Weights of a small transformer language model.
Size: 11 layers, width 256, 2 heads of 128 (1 for keys and values), MLP 704 SwiGLU, 9.5M parameters.
Each number is 128 + 32 x the weight over its row's rms, rounded and kept within 0 to 255. Layers, rows and columns count from 0. Numbers have three digits each. The size before them is the row's rms in percent of the matrix's.

# k: layer 2 attention key, 128x256, rms 0.167, rows 27-93, columns 64-127
# q: layer 2 attention query, 256x256, rms 0.195, rows 28-94,156-221, columns 64-127
k27 099:136103157154106180142097025077114138152152126112163131106125190166133118157162134140147146140092121141113131147137115150120097145092086169138142104072071168144131139153133154168128157135138104
q28 086:126090116129196154164159095119146152111129095133125107145061091148090120143130091118111108086109174078160103143100126125092049157140161111073122139124141176128054096152089171104056100127128037
q156 095:136211109124156132101110116124096204169163125111120098122099136089075152162120129145126106062108157075098151153150130111171112124166130101161124124098134097131129157168144080131178163141133094
k28 103:135124113128210150141131132120125130061138127110126179093077136234136113107158106161152121112178156074098120156079148155171164140183094112098116133118178105115163155106102060110140078155116110
q29 104:147109118087156162129161127111145110165164127113129124158171090044087121150088140115136119152111153114157099112133097110119114187130123145119187086115102144138083090159132174130105105123196137
q157 096:150125103077161110095108109155155139077120088132056106116144117128037129129132064131093077136157087053126090124151062160112094147127128140115125137086138094074182178112131138114149065141139120
k29 105:124157179145195133143171167176168141069085112126086168183095183113116139148133084166124148097141153137149143114088174102179149143143154135126052127144122117139109149104173131106107166082097097
q30 102:156096193167131177118096103144154185149153095117096072135168137113132063067141086133168106123139066120092099114131170152105135074138054089112163103079128174138121138112091127135165096131151180
q158 116:193109158166111111129062179098117174185145148142185162055093186152139137145109126148172134109040149182143137176117110079139129128122124152151142156125091084148133096109171111103096151105151150
k30 096:144127141091183108139087116107151133167138150117144029103150091114134087198127180159132177108141157108128070123142136157170151098135199110144109142140144142113113111165143130179122106153084059
q31 098:093120112092096140118099075161116153117109116126079129123136124152165057122141076110139084141173100134141155145169091115109139119140123143051109177112132117069122165135143155138129136126120110
q159 103:043150167130140128207056118158132128096120122076111084199160071096127151137138128103099128163109117201099103089140130144130116135098077144158101147185165091126088157147149204115122093149158110
k31 101:133136109200167143125128136062125135124087071146190128110121103140146124078190106215196155098126073139163099123114116134141160153137108158167162125062112112146123173099136108098142124055112144
q32 099:149065097111136146162177122121155145132126166135092080068138154110072114142216182128084177191112101102126112094115112110125161140122121103091149132132107174122183087083089151111129204117146153
q160 103:149115059134095142184102083099093052128101120156160089077091167144119156036109141156116136123140121088095168128104137187070131126124139129141129116080146132113131066155171156131157167124104169
k32 102:130130144110126171117167119129130167097139098069108219182068099170091098193142123187118087148135109169151116103099179164154114117096083106105153149159164107125099135130157110129105052105127163
q33 099:154132127159081110125111150133170154126085097110200138143115141218141108134113149156103108101106124118153124116112124159161118124128123054143151075110130153113133191100109125138210160137122179
q161 096:103138088107142135156159155071144122193054146119099148154124163125119088121135150111173090153083078128139153137061115081180160117083130188151146086123129136180187134145100147118136124086101194
k33 105:155144111091136156136120070151125089084193094070091157111138166122186106155128104087181117136118158080141164174154187223083055151110124152105140176133144110117066080130159123185179128104119075
q34 103:082124081057150154134129121130134123148151196106099170084117131154125093143145089137138141106123058104088138142127161053053125132129101122081113184112122107108134144090111118154180102150147133
q162 087:129157130156133110151163100074132128111103133152133132080165127154156208101174217108152070102139052136083107121119128119094120176142093125117116152046100132170124105146135157182118159146173074
k34 107:142119162113077128080124178079144161180140124061189133079123097101077095078134148109133079194135124143157095123178087090189154165163103137119218142105145149114095158109179056186146107127117155
q35 096:161160095183153070108172164161165156171189185166120178121126092184149144160101107099107114089106153121172125120090105071154143129090131121137111086088095089152147179122101127024134164137143144
q163 095:136146070167130173116122093147150111083130093103070118177155139145050137139076143123132062190133156156125176132119128140107143126090096155150151065092170102097131139136051145088122084147128118
k35 100:185120204110126150167125116157079171122080161100157130115121121124157089120182095126145166088114159136093142170134180146134078160154105189135153164109152179161079084121151096201199098124126106
q36 100:161174105058114163137134136173056131144148123118132123144120100141246133080160172097133134154161148153120166101159144109116142149169106186070136142176133107109093171170150115027122142184094135
q164 111:101111110090100116149204150127139140112155222104131175153120141125153109099122112077099129173141083147155125180155133116109141110148138114171100104143185167156173141152187144005156126113066135
k36 109:089141224163133112078100190068130131121134127138153151142164186099124114102148071128112134085107083088161109125116128125109150096105115164134151149178161150172117190127154132128149113088181082
q37 128:162191130142128147136153138131143131105153128184108104103082102130163146152134176150120122124117138146066174110166255115118082149181136127140101057182131140133112036179099134138068158090115122
q165 133:110113149109092103144165074146108131145151090127134152100186141087108153096154156179105129160140158124153165151128053172123163115121113168083143126157150148183139095115093099136177156154095127
k37 092:166053168099110091141073136106129167101107149181136157121089170104065135108100097122094119130097099129080125145053154131142057182183179124090092107129132176193133150149127073113108097103109139
q38 080:142114159097121128169164193156076114131152110173135146098129155166140122152116139134161148167118078152088097145115091118146120068050128100107176108097138112092137090133161109112117140128154202
q166 076:122096136160167141114114142124160070161126124134159124115111129072166101082167135127195149152079089156089142159093168095118145115131113158117149177129127179100151092169082138113107131065188181
k38 086:168134138120097144119119053107147091188120116128161140108174157108080125199101107104102130111142152120150112154144127136081111079158154191079209189153146137154202117093157114173168103166163082
q39 088:176144092141130109093124183151156132163093114157145153099071121146108142158110130139141159127123150151128110096167121076136143075118074121174088134133185145109102192159118163109095115113118160
q167 091:120136153162172116151181129104133118110110073138115184126144121133121078071122104200131200124093059135141076212139080155097131064179097061099102100105180167114175112124128136173099113127135161
k39 077:140163095107104183112084104149102175117190172194083117077158148161081112112082068143148091104189169119114160147113187065139122092147141174126123149109127116178138116151106150111078095112190124
q40 098:162135102110129133110061157086177094139178100116080155135140140103077123103148128091154137154110135121131101088158127093101105097081146166177124174104108129160135143050138129109073105161110146
q168 097:160086167151165125126117115208146167126179132130112090097091166131132151152127077077095152165160108083133130137103082121091167054128139135156171103117164106157135104134143141124150106117150044
k40 101:083147105106102100120147129142122126115056167077147098182142161148128159216127096144113145153150180105114112152147152133168118135114153136097159135175083189057137131149087104124135128135128184
q41 113:112192140098097098119118130125117131102169121155128109142157086179126119181117129167170117104094140166214094128083102151155062134122227095160082110157119153141127156141130155110179078125168102
q169 109:101099071132090110113068114099153146139088076120137098162096138144050102167170149148139156112143171097122124161145152104139144140127144130105115078080172142122091147154118146094123098221135191
k41 097:107163195108079144163144157163118081082157147154107145201132164115143181094159117137160109156160142114132090141128152130105138079121124152117136123202114138109141160110143166129146111173097076
q42 088:121106043058186181171142039153117129139111150080118139168169104147103064085130104112144141139124141172158069083225106107107128084145156116119072157166132151145152207117119139097104139112079151
q170 093:091097117118108141167128139132134078133097122116148145091098123171136131077141146078057050192119105135149182095115108137123131105101139121138062104082119109092159202208199127135122167129095121
k42 096:070091154201156130085107144122095166198141098139134162128032167136135133102142139096094139178117124143169142119083138120134079191141100152150183086138131126134066123136076136096177119076169164
q43 115:115181156140148110151083152096093120137155121136125125179185108187145104135114139096135180083087149108157208086122135137110103187138149157185099121126143136191101129134194125133112080077125145
q171 118:069109183130160153086165153164133138166111125168103166083155139055184135154119119113128085094132106123140090169115068132182075149163074102149142098097132070140142077108101109075181120142109102
k43 096:116105139141067100142156083136094125184191217113142120204159189058095122140172092127144190145128204150167092120094149122132132151126169127131048105116040193130171173152078117157134190109095073
q44 104:110166189130141084058172134095143087154147089142135096160113121111125145129163158120155198072122195158165193079067127138099107131150115129127180149132097117101149100060112082152157130161121068
q172 094:147158125139139087097128101129105121147107133181111106123120169141126192161142154110106115029156169111125152089089165101091135116144085185164090140107090136175121121110102116125085127119169084
k44 106:122188161115141129095136117109166085227185232059117125109132078165154119097092133068110140152107134065134179156161079114120117137151108211148141128051100148133135175211167089116171145224118165
q45 098:165088103218137110128071163130180091160137073135090169106062188121117108104116117177136120120163108052095079131096140093112157152120132066159213195103136067134084129136112162139177062136153090
q173 101:161190124132102082145102065130093150099094153166087162138138140134069140144047119103126144165137110080045146096130135120097160141118141127162082110095149121154132176107237150102112110119141124
k45 102:131158104131180106154116169099125101099085134077159094112187152176169134110107128139161089091069136123152130128172111198136105099089133126138160177120149155087152136083198090128143140116097125
q46 076:121178157115101167092097114098090108139128162141092101169066080145115186135166103131100175066133128155132121118142147127134098127116084143138039149145148154107113205145119123114096160196058150
q174 081:099141088105103106065150118075141108173094113147140144160137142109137134125159134170120139110136166140124063138121129184133092164163082070110077053095132125155087198137133138107154158156032115
k46 099:123157123116162143111139164100158138064166177148106139112153126150132163073138113103089095137163137153150103175153117085128091139198141135119111161155155152126137186131115126133076064077178081
q47 084:126117101206138085125102128104132164182141120091112089170151154074105126082166149133159140127138129110150181165096108126138084234143113105135177139124084120130139130104136134124138129149170073
q175 086:134210133189160121109132082111070156159192144138090111122114156172138165146095120123127126106112180152131125166108129144113096133086141078130114106109131166096095111107131117093122142124082116
k47 092:124109092097166077105128151150152044128068181108108073182116096162196088082190146132125047091141073183105102109154109145116182101100113150140105165149199073059100152097145108099176111143159146
q48 098:095126102104143132105132137152072120176149168187090204169145131147139126191152133082081178116115108142157137118151175101159078090118122187126092072134136106107153124096118071141060176108091218
q176 091:148105128096125163128131105202142099063093083143078125105119172085084165107211108101088169160130077071103163126134129154116135103098108155142104063073095161153136094164134109100178158158098086
k48 103:112119142125160123110172084094129157123168141122148157121077139144135168165162087160138189162127181118124140162120117071115132158143168103097106144114100165103152163116133091174153085080136117
q49 103:055167169099122102164138119087098093118100111162135065102134091062177166117131097096142159150086172135095179088169118089086102156135115098110194146122076087109154128196180135118160142173155121
q177 095:157141205155058100135129123106151080193084148179147182136141144146194135130106119089138097130078121117148115111124128093131151112121106118127149138150105168175142129107116147110031131159139127
k49 104:181141164132059115145154196079165171136162165106152117117149062074123058161153157135125133103125139149125090117137183125121114074137146129089098109125068059136144130100162108136090162135115098
q50 096:122127082130168101146115143122168124148162142137105133113109173086130144169151145141079169129128100129135095082175135021174171114080110135152069144146117123125135134125152214151100122174142163
q178 089:180154122175090098100161122129102183085161084125126046140171108137115148147153138102142054123182169052119111180117127114087151079160074099105112166084174138065040177136155107126129096120183155
k50 116:121139141148127185160091192129155155109126144149147145162091116147074110066183120107141097070209137190115144141166108171110081121130130076181113128119103121096102172096157173076151115114120116
q51 101:102124118110128090091090057106147108142117091149099129204098147149123143119135156116116116120144142074151146162087190156155131165132138041093169127208109134115147083158110108128100125180145078
q179 099:166132059116098147155114116097123097175087103172088098137095198144068110128088079090119137143131149093117153094164154144149164159097144167135087088201103146159115106138124150126156116132129135
k51 103:111126167131168127206153131158092108019145039121111135130118143119098158151189114170115132132098130148168086166089125136137143140131143074196108116140129111118124154082112156165187179109142168
q52 097:173118075089114145147169111131152181165148166071175106145103128209119107162045121150109122174097103139150215088125114106173161161079193131090102089112078101168133099158112098128165128092179102
q180 105:111103196172123109171162067105163114107118100092123120116159083163119141119069076109182112138125165076142145095084112130076123165134140156120171117106138106130152064172161151170135115135182175
k52 105:136146128114143145129105151128157125091079086136112169159160197153143153118152134175130142121092199186092131181101140133143064103134082152148155148112146200152136116046213106044113093165121191
q53 101:158113148113119121080091091114155093168083086149150096158133143189053110123098152175128141106133078122062129092158114093120154177099137147116181163152101073090140141134110145130118164134120226
q181 108:096137139157138114166070210128160113136146073135112115151155179134164130124156111082087071186137135106145139184158123076112132000068129141108123131119120190094178113172159083152157127099118128
k53 108:090123113173147132089155030137179095119139117122101147157078104118161103087121151127136118159132125110215113175083163134095133118143191133138117121133128149103120142104145107112197097138131146
q54 108:099163104123090116121187127155119142110094108171108095143135105103174115148092188051123184134107122080109169098082147079140109187118114083113165112144087144149099082103132138129128126130122159
q182 103:177087195118111099137222097159107094130135073100154125135151145066134067146064097060128144088120156080139129167083080105149155135080125154164154131137127067094167133118114106203107156095114059
k54 096:113126149122067155174134124091170106134165133120162123172108110159133146088177111221139100089167130137164104127179154107096153106054229135145083173127073153178121105077158120113079183142108139
q55 093:131135145143132141140116129104160137152145155131088157076119169115073175132157174077134110120174124145091157161093075170125119132138092150064117088114081134151138098086076124135114093176131155
q183 106:145087136132090138162112107119118110120083088078146115138107135072118117157102117069180116134132152179128124142149163092105145134105105136096142105116101170119079117128068133154118105142162162
k55 096:176069143140132091153116094136144147122117120144140117063136085070140186152130101174136156174177077118103105097132075049154155095134123067136151144130135126177181185082163117174091177183119169
q56 100:159139189114079138198164148111138135122135094128188141130116099204135111142111090137157105141121159137117133116140191114196156160137124123106114179123174076159061157204089152078142121137134097
q184 119:117111166112129165101140061104204134162117137135105195052095119132088140134092130171096131113137108117149119118098068154123116105147178089103103132121156129201137162123138159181146142140105190
k56 093:146098071126152152096101171132117146098133103108096130135140207093128133129125190196098115147123145106075190127133124166138103113111145133157132113144096101186057124125087093104136168099119159
q57 092:132108075095174122148143165172175171145100149133156144082118152137097076126112140128184154086100143125162106173123081115136098205194136204045087133141092191108140072145109105136061062088086112
q185 086:117094104173133148112094114126089168156090092103106100121101065201089187145145124113117125122115067148167113119136134104134085188167147057109078137110172086152165145168142128094143096094080154
k57 096:116161170147177119106134143140135143114132154152090124081119181126132133151171125089140134152127152120100160112140107106161137061153118124185091116116116111119141157081118137105141147182142116
q58 088:157140104160152097099156112103126178138122201130096142117104158125102074172160134154092081106147136121145103209080131183099164173178099124162162136090118134077109109075086112116135067156150097
q186 090:131152163131187106188145119102095163150140141150122107083083141102148197129124106116089122095140113116118177149127127202074086132137113070148097118110094160105171168086173138069089148088060102
k58 099:103147133143160107107128140102085117192165139119129094082138091192166104112173126148187068145158089067112116112100085121135124113138137106131192087112158096177104143185128164138142116140111109
q59 095:126105094150110123161117135197100153121135134110106144063127104105133091115147112184147094081158089122094148155154115103095135054114147111125043123064127147127137159118140148180124164183143159
q187 100:133144132157125123152124063175155115068128116169124095127126138156130139155132093106099158105095104121125209118096098130153087118111130150170101108118124115103135076164132096130122113114110072
k59 097:161130069140117143165153128145070139140073173144166139118131117131150117121099127115122110162153118119070134112130132106132164099120111081104156060144117111114106085155100102142132101137177079
q60 095:125152135137098149138154099141124115171154173072142093196125105129077210097144162096175179116146121122115192049122160149121114129106113084164149093153078090139139137127122111147155125132133052
q188 100:132101128107111139117082167122109092125129136116221158164115151114160136145125096080136116143173227150119103121108130069177126137103120131145102105083100129142117099121106102112153162117135099
k60 093:084171147096181130112127108093182097163123112142125141102155173132174144129117148067155155086135120137163183156112125147090142185079122136140106112120138146167185119150102107108144192177079080
q61 079:088135148092131144118106178131086134117100053175069112128139167030123146093131151118204132155131102114143130104168120127125135153123147179135180177150125127120111130125104113100153116119194095
q189 082:176115143129108097128108169171142091148147158192106138149075127109106143085118137075114171114138081153113123117083142119100085105169186131105135141132152087116103155080136084123147164130211139
k61 106:154112109163123200104101080123106124155114104120148135175118179142110061183130141103105169118138130114113101138146091134121184079150089145123102094114126102130168115113128131173112157156093146
q62 086:108131186088143108133091122167126183065130154106115158135117129120105098076139102095201145098111115100115034127110144174114118120144149137142050148055144184109138173095177146122151109125110126
q190 088:108153068164161120088066126157142159132102151136152070096132135126127192130152171105139135092126104157106107146099126108102127141087079141118071093096191165135169177090122161095089070128145124
k62 093:110113144106126110130156164136162089127116173188143172162098171123112145079103132125128147132142124100212110066079077139115123176151127160132120124199140109126147067172121125156147190101107122
q63 092:107128150104160109160173143117076094141179124162109105101109134126175113106126123105102142141106163121129171130117090168076133139149151164154126153187056163133109050079139098088156141118108105
q191 108:128141105121202044133157154105137163169133168161165174134152145125201242123094183090080153120103133164109155129087134131122090170116145132150147137174121100138114080142152153131093120117129096
k63 099:123131191125051120115112138187115076113108115105191075123136104074116115155154102085119126110115201084132093075134094103126141107130151149100129138106096097033102108101116105166141131087127096
q64 087:124104098123107144149079088107161132132071112158117146083102116123145124082103062146165107165134142116165103107171193068062083182125087176093101152127093148124105135138118135116072111129084144
q192 097:134166096103039082172160104125088146146147132134091146115114099114151192170108128118073168112096138107182147127106123154122099130164147148123115116109178091151084113131183140154158129116110102
k64 110:114152152119071125086173125094166144105100103105169130128124129089131065102150129191119104124139144175140128088116145175162120104092177094115081124106101128088085172138188103145108085100116119
q65 096:076121178162160183125172143101117080149118089166173149173203068130179143129123117080128155173078123135141200135131149118129103107123138185114139110190126176134127104090162127143104146160143039
q193 091:113141182089126161139104112143129132110086150133115076144188129075167095163164086085187106125165166136188141108189151146127158110072119115146116146169053153129097106146135090148157147112184106
k65 106:117124178151134106148109077094135146131082121165140139148103153105106161137113145117126136104086121149093132069106163059104140158167131146105141151049114125154143186113109150100097128151112130
q66 104:106116151097168190155174143107168149066143176091122103145131115083114131138157170189152145108123121141108136118082132110193117124122118074181079101147149127119126123095111098141127102119158151
q194 104:135178136134167166130078083078123109111159173115141117102088141139108173105124095147116167069128191110146190143097146131180111099162176095202131136113101176179142123126154118163097171129104108
k66 108:167120129128148148076103157128131136121191129160122105101055150132122111150158121126116141163166125102113158201120120169164141117124144127127169048085142112139058085100146085118088125153093136
q67 101:126130088083103099109131148138148108092148141093101087101134045171144088085149150128145097134123169120072097117183114098161143091101103145130136151106101150154116148128077166079111174119136162
q195 101:160117089141126118135177111136137151133137181126116143076079144180147139090137146138103115144109022101167131151199136132154078198184145068163122143121152119161116106180159126127095098097199140
k67 102:086165122159088177109145190118127195142159174117133134164141059075145104114128148166121130151138186122128095122079167164123154099091152141108172116162111089103097140073149111143126122103084138
q68 085:140175102165085107162119162160080068165153073114159164112112089163138117081101113175200158085140209147123099174106140075145102112100130133141110150163135074125146149100148118088151135149092123
q196 103:126195122089159119107169088082143186106074119105111138132108095124133100170103135174157146115140140143134150135132107132115091103106141120131101150134171147155186165189167152200155128092130116
k68 103:074127166104108135118124159087153143094146148144087117143169171153124155100138090106079107130129153165125191096122128178145088196122141126124140130105076132120067119154117099145143082095185127
q69 094:053134118122110165102186072125063152170114113109107089190105093108132183129134165157103115118118151144183143148128142115148098178139133116131108161216101181119106119104121178119117100120135061
q197 092:088144108155148110116136139121095063144094160159141139163111063153140160106098143094085113138126152123140094185111117100147073128125142070122094096071112136157094143132134104122144146145155089
k69 104:143173110086168183163129130093165132110091143139173168170104152201138140130117112069114141139155089153166106117140080194117122145122137084119075104133101148178136127136186125075106124145120101
q70 095:136121122123124122120160143119107154122176120060171137221161104165130092115099124086147143085165167102148142157063122162119100152118167060134154091079109135115100147137134119183155151148109147
q198 097:118160062119128136091081133045095125193108174118109097106112169076234165166128177095151136097100169130107151110144162108179150178144115109151143054170145159150123128162107143110175150126107091
k70 106:118096158135110134134149105058192123114118168085131104094051127124118106096127114152122099079196109093151074140164113163112169130145130149143095164110163140130141152093176087109170155108097141
q71 080:123109074132114099135108099133079110116133084089122144145146124114123080105118137125153114165155113136090099121122134121195140073065152104122170127122130146136122127125087127135177160151250126
q199 098:120117147115223176139144101118176143119155103102095154160161144138120116087117115081197122163143126124175172130129138063129085125078126148126156170176119151126125128155103071190169125167180156
k71 094:142073117138081127140104124157119187140068104123148165161182169185141076145120136129107139188141121137063116101139140118092175162076107087076126115136131150140094164085107123155166176147152109
q72 086:171087124106133180161046171170143134129151086164148178129187129157048159151101096125142136080149087119144136120155146066161107191123164084151113164120179176110126090123094085120170121171168146
q200 111:125127051110082083141117161132092128162058111161097107137130096095145176181164134154136140169061092172102187102127136097144129123126140165133094115091117146169111095129124156146173109142149116
k72 107:121049091142101144127120106115162123119114140189192131186162175150162144147105065106126167115085138138164136135176150140124118122113089177077083147098097099112130144140129133190128120174118121
q73 102:086134113131121149150107160093128139101130071148111134064147143152161107153136131089132093153107153142154114139163143137138092100129137160076086191088146132118126126160161143081098121110144122
q201 103:147130107120188232134107155122191153185090143113095124153130072125105083124124138152135170130078086098111136145159134126174159135089153105132129156239183175145096206149127142143128115131081190
k73 108:145120180170129092129102098153137122140069082158097100121131136095164104117149175138147163127103199111110104122100142158121048108140135110108147154118101098101126117113057105124167089109159135
q74 095:130108097170093077145144158100105163196106166127131104219100131115175138158101108118159167138147152105155144171146118164178131147124205118126102119182097116154095135136185173092117147144167052
q202 104:082108119114184209152090072126160127080070123131169108136172138105114136109115071106139170125142093185114165115106103188138128167138124105146092135124123153159152122064111090042168110122137157
k74 102:161116155104144139105109091150094147101091160159105129147122141156149101125104139176182145139149092096094126106086114144158119127158125149123167128165125181123126134138083148114121128113096060
q75 126:150100105144150157115141129200152216149119085064141124112147141172085029150105037169171092112135172093129108181129118093177134140152117127137152130108141156120121103105073117118137121071102149
q203 121:116091087078126111092135098138164188071119165171142136100144121166117115140109126121127084091134133126133120157141096141168157135197134176116164111148117140192067078160109137202118082131096211
k75 101:133112112125192149147049120166148099119124131128114199138120175141071178130194109113159133085117128138137131113071128139101168143126167155114090144028070123127159168091124125120157099178153067
q76 077:088096137124161122139133115084154161091107122179107143124100108059075159146151137151136050129159065082192125079125197096140113151171126065117083130107098149156134155116154180141097108101136149
q204 106:110139180085099158191146134128185110104189127118165164105101108093140125102104113134097088099091212139198107117100105129131110148083136191111093086069116144130104155115139120131109146118096138
k76 101:176164112129120115146149195188077142097144137124116179130085148087080107128125130192109116114211128193088100092076134137113114172137134114186098154156153110106136076153168083103139205136127112
q77 089:136114080155153089175148155046090138137162148148124162154153134099103226107157138096060166099079149148146246147057163130105129178118120152134133078173071151188100138102156092126132122120138083
q205 101:113137103119091158140113104132100109164165120179119147120077102111152150167079118113101140132109177134196193107161124149139105122094140132130050068139158142153091093108152117145163131151105121
k77 114:125111142094107153150124148144080085101066093123110078131076147088088130147132114170090121085160125164091120091136133193142137158131167142129161158097139126168098157088157084149131152129107154
q78 093:133163064106068108119101106100114113156145137091093173202176113128158134192127117088162138062143109141134144176113141146136148098111099079147128130136173090123111171117085143137150128166169086
q206 095:144093049133143091055121115117131147170178170149057112144165115152147163115165157178111110130176105094119106117109183155142065128164091077117162098157157076125100100132124124095138141129153121
k78 091:120130114100068133085142091103118177135112077107146071097124097130115124151129122158104166144190137140090104168181075137114194069110146065073145134086149123169103144145178152129125083138139125
q79 091:142132070173181104135117119100135128127088141161146124117146130180119128153103107155119138163164082127097142168110118088147169136178132139165124171126155104125144112117172159102127088143170096
q207 097:081069157101160170105136138147138155132170152087122138145125088128123085114157145123115129127168111119161099145190170123114107076129128047128156145160075131076125082103022117133119129084172168
k79 101:140105181172091167150130102121104110109147054135100106132197090168104098165150083109111159174133119152090121143061146154107152165105117109081149074179188114157149126162100162094156146060129127
q80 074:089109173129134077181120187111178139168096086195152088087157139067120151113111073082136145167193127109131147083067089088097145198142119110124130131112136149156132091183157154140164197144143125
q208 089:061125110135067158164112121134129158142116124133116170094117116128138161164117077061169180136144159145143145120149070135153169151123126110159151150152133179132112083080146134183131119083119137
k80 116:150104130112136124072110102144134143143098118163136126153121115110162088112133187132159129129092174159167089139115124130118175148112165178131110143111141095130129113100148137085126147180085125
q81 070:183155128159150126166083219064134082088106137130084154112095149104084096173106136119119167170155098173170177119103144085146101114127155133134115111137180086083160133131154099130113140083160163
q209 098:129082123194185122144113152154090128137106109139188139137118113138090089091158120089136169134205096134169163148102176114135181108138179097125164139166130179123126102139098138087153128125226097
k81 100:102060128106096122149109146148119138156184139142153100119160084162135112145119134048168141191069118140101148085133138073132116151127091116124158131128141079131148064136084145159177103162167127
q82 094:156158171112080115150111141092100105169132105144090114141122042177133107132095072126087159146112144169143159076114182107127075150137142164126178080051174149177097107196149133165109129079127106
q210 098:166141069108107119098124152155156159157152130130073093082112107170167163095093154207143104108050099120091113091129096169126167144152173115145151163129133100127125136131151135156154109114098131
k82 099:162132173106094142133133119047179144149067137079080123131121102157147096153060116106068158091173171121162141163129157156125112086108145167190126159120085102143131140178095081086102106097107097
q83 094:088139155124096172142081127152200134140086088159082149116112110079089125100125168114100142116104107118099129101105189137123146098118129121118116122071174168130119128167142125137147113139117127
q211 114:137181172149136161130159153143075110231122163097191149167115126082142119073130128101178112165163183173121142091137141123106116163139099170133122115087152126125123183111129145107165167117119111
k83 111:143084049169116125104090179103082103100194091107145178082112123158155154143155130107055112152103112099141084167199079115094109114114144121099097076139087063138110171118079109129088169113084211
q84 091:124126062048127142116140128076133137147126153181131092161120111151124179225138178138107148138168105123165148135101124166166118145175158107112096101183110132150124045131174140171136107138197143
q212 095:147129135142200158147152121109123116153169121080138133134178150132137157168184156127097120164137127107121102094083176119112093095125112125058109096122105144135149095174093130063200179206110146
k84 094:114117117177125119084143141109075103127216153162165162138135154146125065158116125077140079141132091138121117130137130163141119119184119142152127100111152190084140167118151087121124146148086081
q85 089:208100150069140151130116117103076145124141101056105156137100092139127051137126122142105173146106104132091113143132149134160138109159110114144121163103104193098119131065109102091171139085185177
q213 114:159144094123083138120171144093130109126128122171094120075118138141206154142130149132094072056065054126143114129140103158122094182175124143141116144086122074120205138164129117085067099124102152
k85 100:116095159125110175171167160084147204150167200102115128152111171196168088111168132142103086147151096133144116092076119173141116123063182146154149112201162167179142163165128105181092143067177101
q86 065:155135155160132148078151143125165077150132135146157071167115100158193132156098146117114111173099129178091186182112114148095176132177122133184193079157163060126121109139161152149102124107123097
q214 087:111125145145158118140061142125165175177142087126118178117139161174163168181098184112114186135144125148143130109222108158109148134165162180196198159200075164119119095134120179154128118157093113
k86 088:149062107135141057074073143152089118118079162114155137054144126098138090116134120179141156105125091120097133147134157092101145169128109191052187131118175144179118172135124158086162159192111140
q87 082:153087068163178110136158136157189177134109116094125138087129157156147056112144073132112147141136113121087046179123103110079179134154132182150157145067103059121132152130115139165144092103112167
q215 096:140108155210137117128109090144119134147157151088084100097179125176097125137214151104174146154106099124122118080126136098142112118098089098164159152156137086104190114152112125110117114195181113
k87 103:067108084172185123117132102081109132116124127125155140102161082146123139164151108137134137162099127113153114105131160142114115151108090108146146105144173119166093123149137143156115133078124191
q88 084:095130112143182104164138145112148173129136092111116137170107073131135151140133085162123140178108140167174193101072142076148114140095170112116169143180099133076152114109155111123167094103180160
q216 094:147146144115197117135152171123133082151130117141125153127128088145146146133163120107183124172072144186211165103153154110134074161108180166139131111072093114176163154102178149122185112161123078
k88 111:118149178109131177178181150100151144125124175124116125150146140134160121122130109079048111186122149109134112087144185120115050077092092091142127133142120150118140085155154095106102178084138091
q89 100:077121114106123115097081130179132070161141101151090146197101124122159124111166163162102121162174152138106175126140112188152094142076129133111124126103141119122153179175143175136134165150132102
q217 102:102169111097124157120109115039094102152128113190144148200099081112115188098096093148156083134114133137173225123131102095108121137119137187109083094134097152097124136137133158094146161196065074
k89 111:158148158092150100152077177121178176137114191120162132150123126119191141093136176109056083109151094129122087120107109127104126056119106079118104134160108109101082129153164058038131163093129105
q90 071:128116130116094155130126142110097076167112106084162184119120161085125129159134121068153172155133130151126138122183162103125181084092106151084090162143125102113113122157076122149166147189145201
q218 089:088186101118159154093102153143140091124086109146108117126104093093151140177164182090135131126086102169113126123122117154137136168150096197077083014146160160192162127145179152143115148100178119
k90 099:156076094116107101081118102160127150113157096171151154149145106181085119121136188087162171119032110135130093151194109074128112148141141113076084127080080122179139156109085190160100117168161145
q91 092:148163087153150115146133129149092114077112183181140108095154162200151111151081106151113152137061150197167117160091141111123149125121101166144129127155110083143153152137132155093108111121136101
q219 090:134124096124134132120020119143140150166130094068100132113122122152065121147136162084133187102143158119162118123165149165151112137135116069159177062162217124102114099154161160098105077155155137
k91 096:129150169105080093103130072126113170077120092077097112105139130114087141134154087156152126171172135148120148155117185090155123138144140132081137161106204117197132093146151200115138086099107101
q92 086:158099065083136153109131141063120114136125135092107116060120166148119145113119200084181147072143172128125117184158123157117081128130138135131089107120098140128103169122155105118095141113103112
q220 098:111131178107109146102167107082065136071096147117174188143166095096167088110087048073172099086173110155109086136182165075127060105119170165155112113133150119081082071183112112109152148180107126
k92 110:140095135162078087155126134140109126156105121140146137141160138089155101075187100146136147145110175120116094130116139090151124125136130083039163129078158122123127147094132073153178148142149171
q93 095:141075180104132119147161215156143126104111102155117118117131127165128142127124127118173167196162101171128116098176116119137168151096140157147157171107114133126137064108128117104153146154152123
q221 098:124129115078146181103115154123225104080104163094096128114118111123096145132184132144111141121113123138123133210092110172145082146142173141116152102120141121154106117176114107181128169149135108
k93 094:127098118132099099103111114141165104125151120057144094148176127116149129113114137131108133143086121117153098081112111103135170156078114108096137190170111114127105032158131140155105148089162107
q94 079:153170130146094154118152116111125155115148085141119113132089132085118140117148138166127070119135156084146198058141166145139114132138138149123075143151161164127136088130176116153127105092100143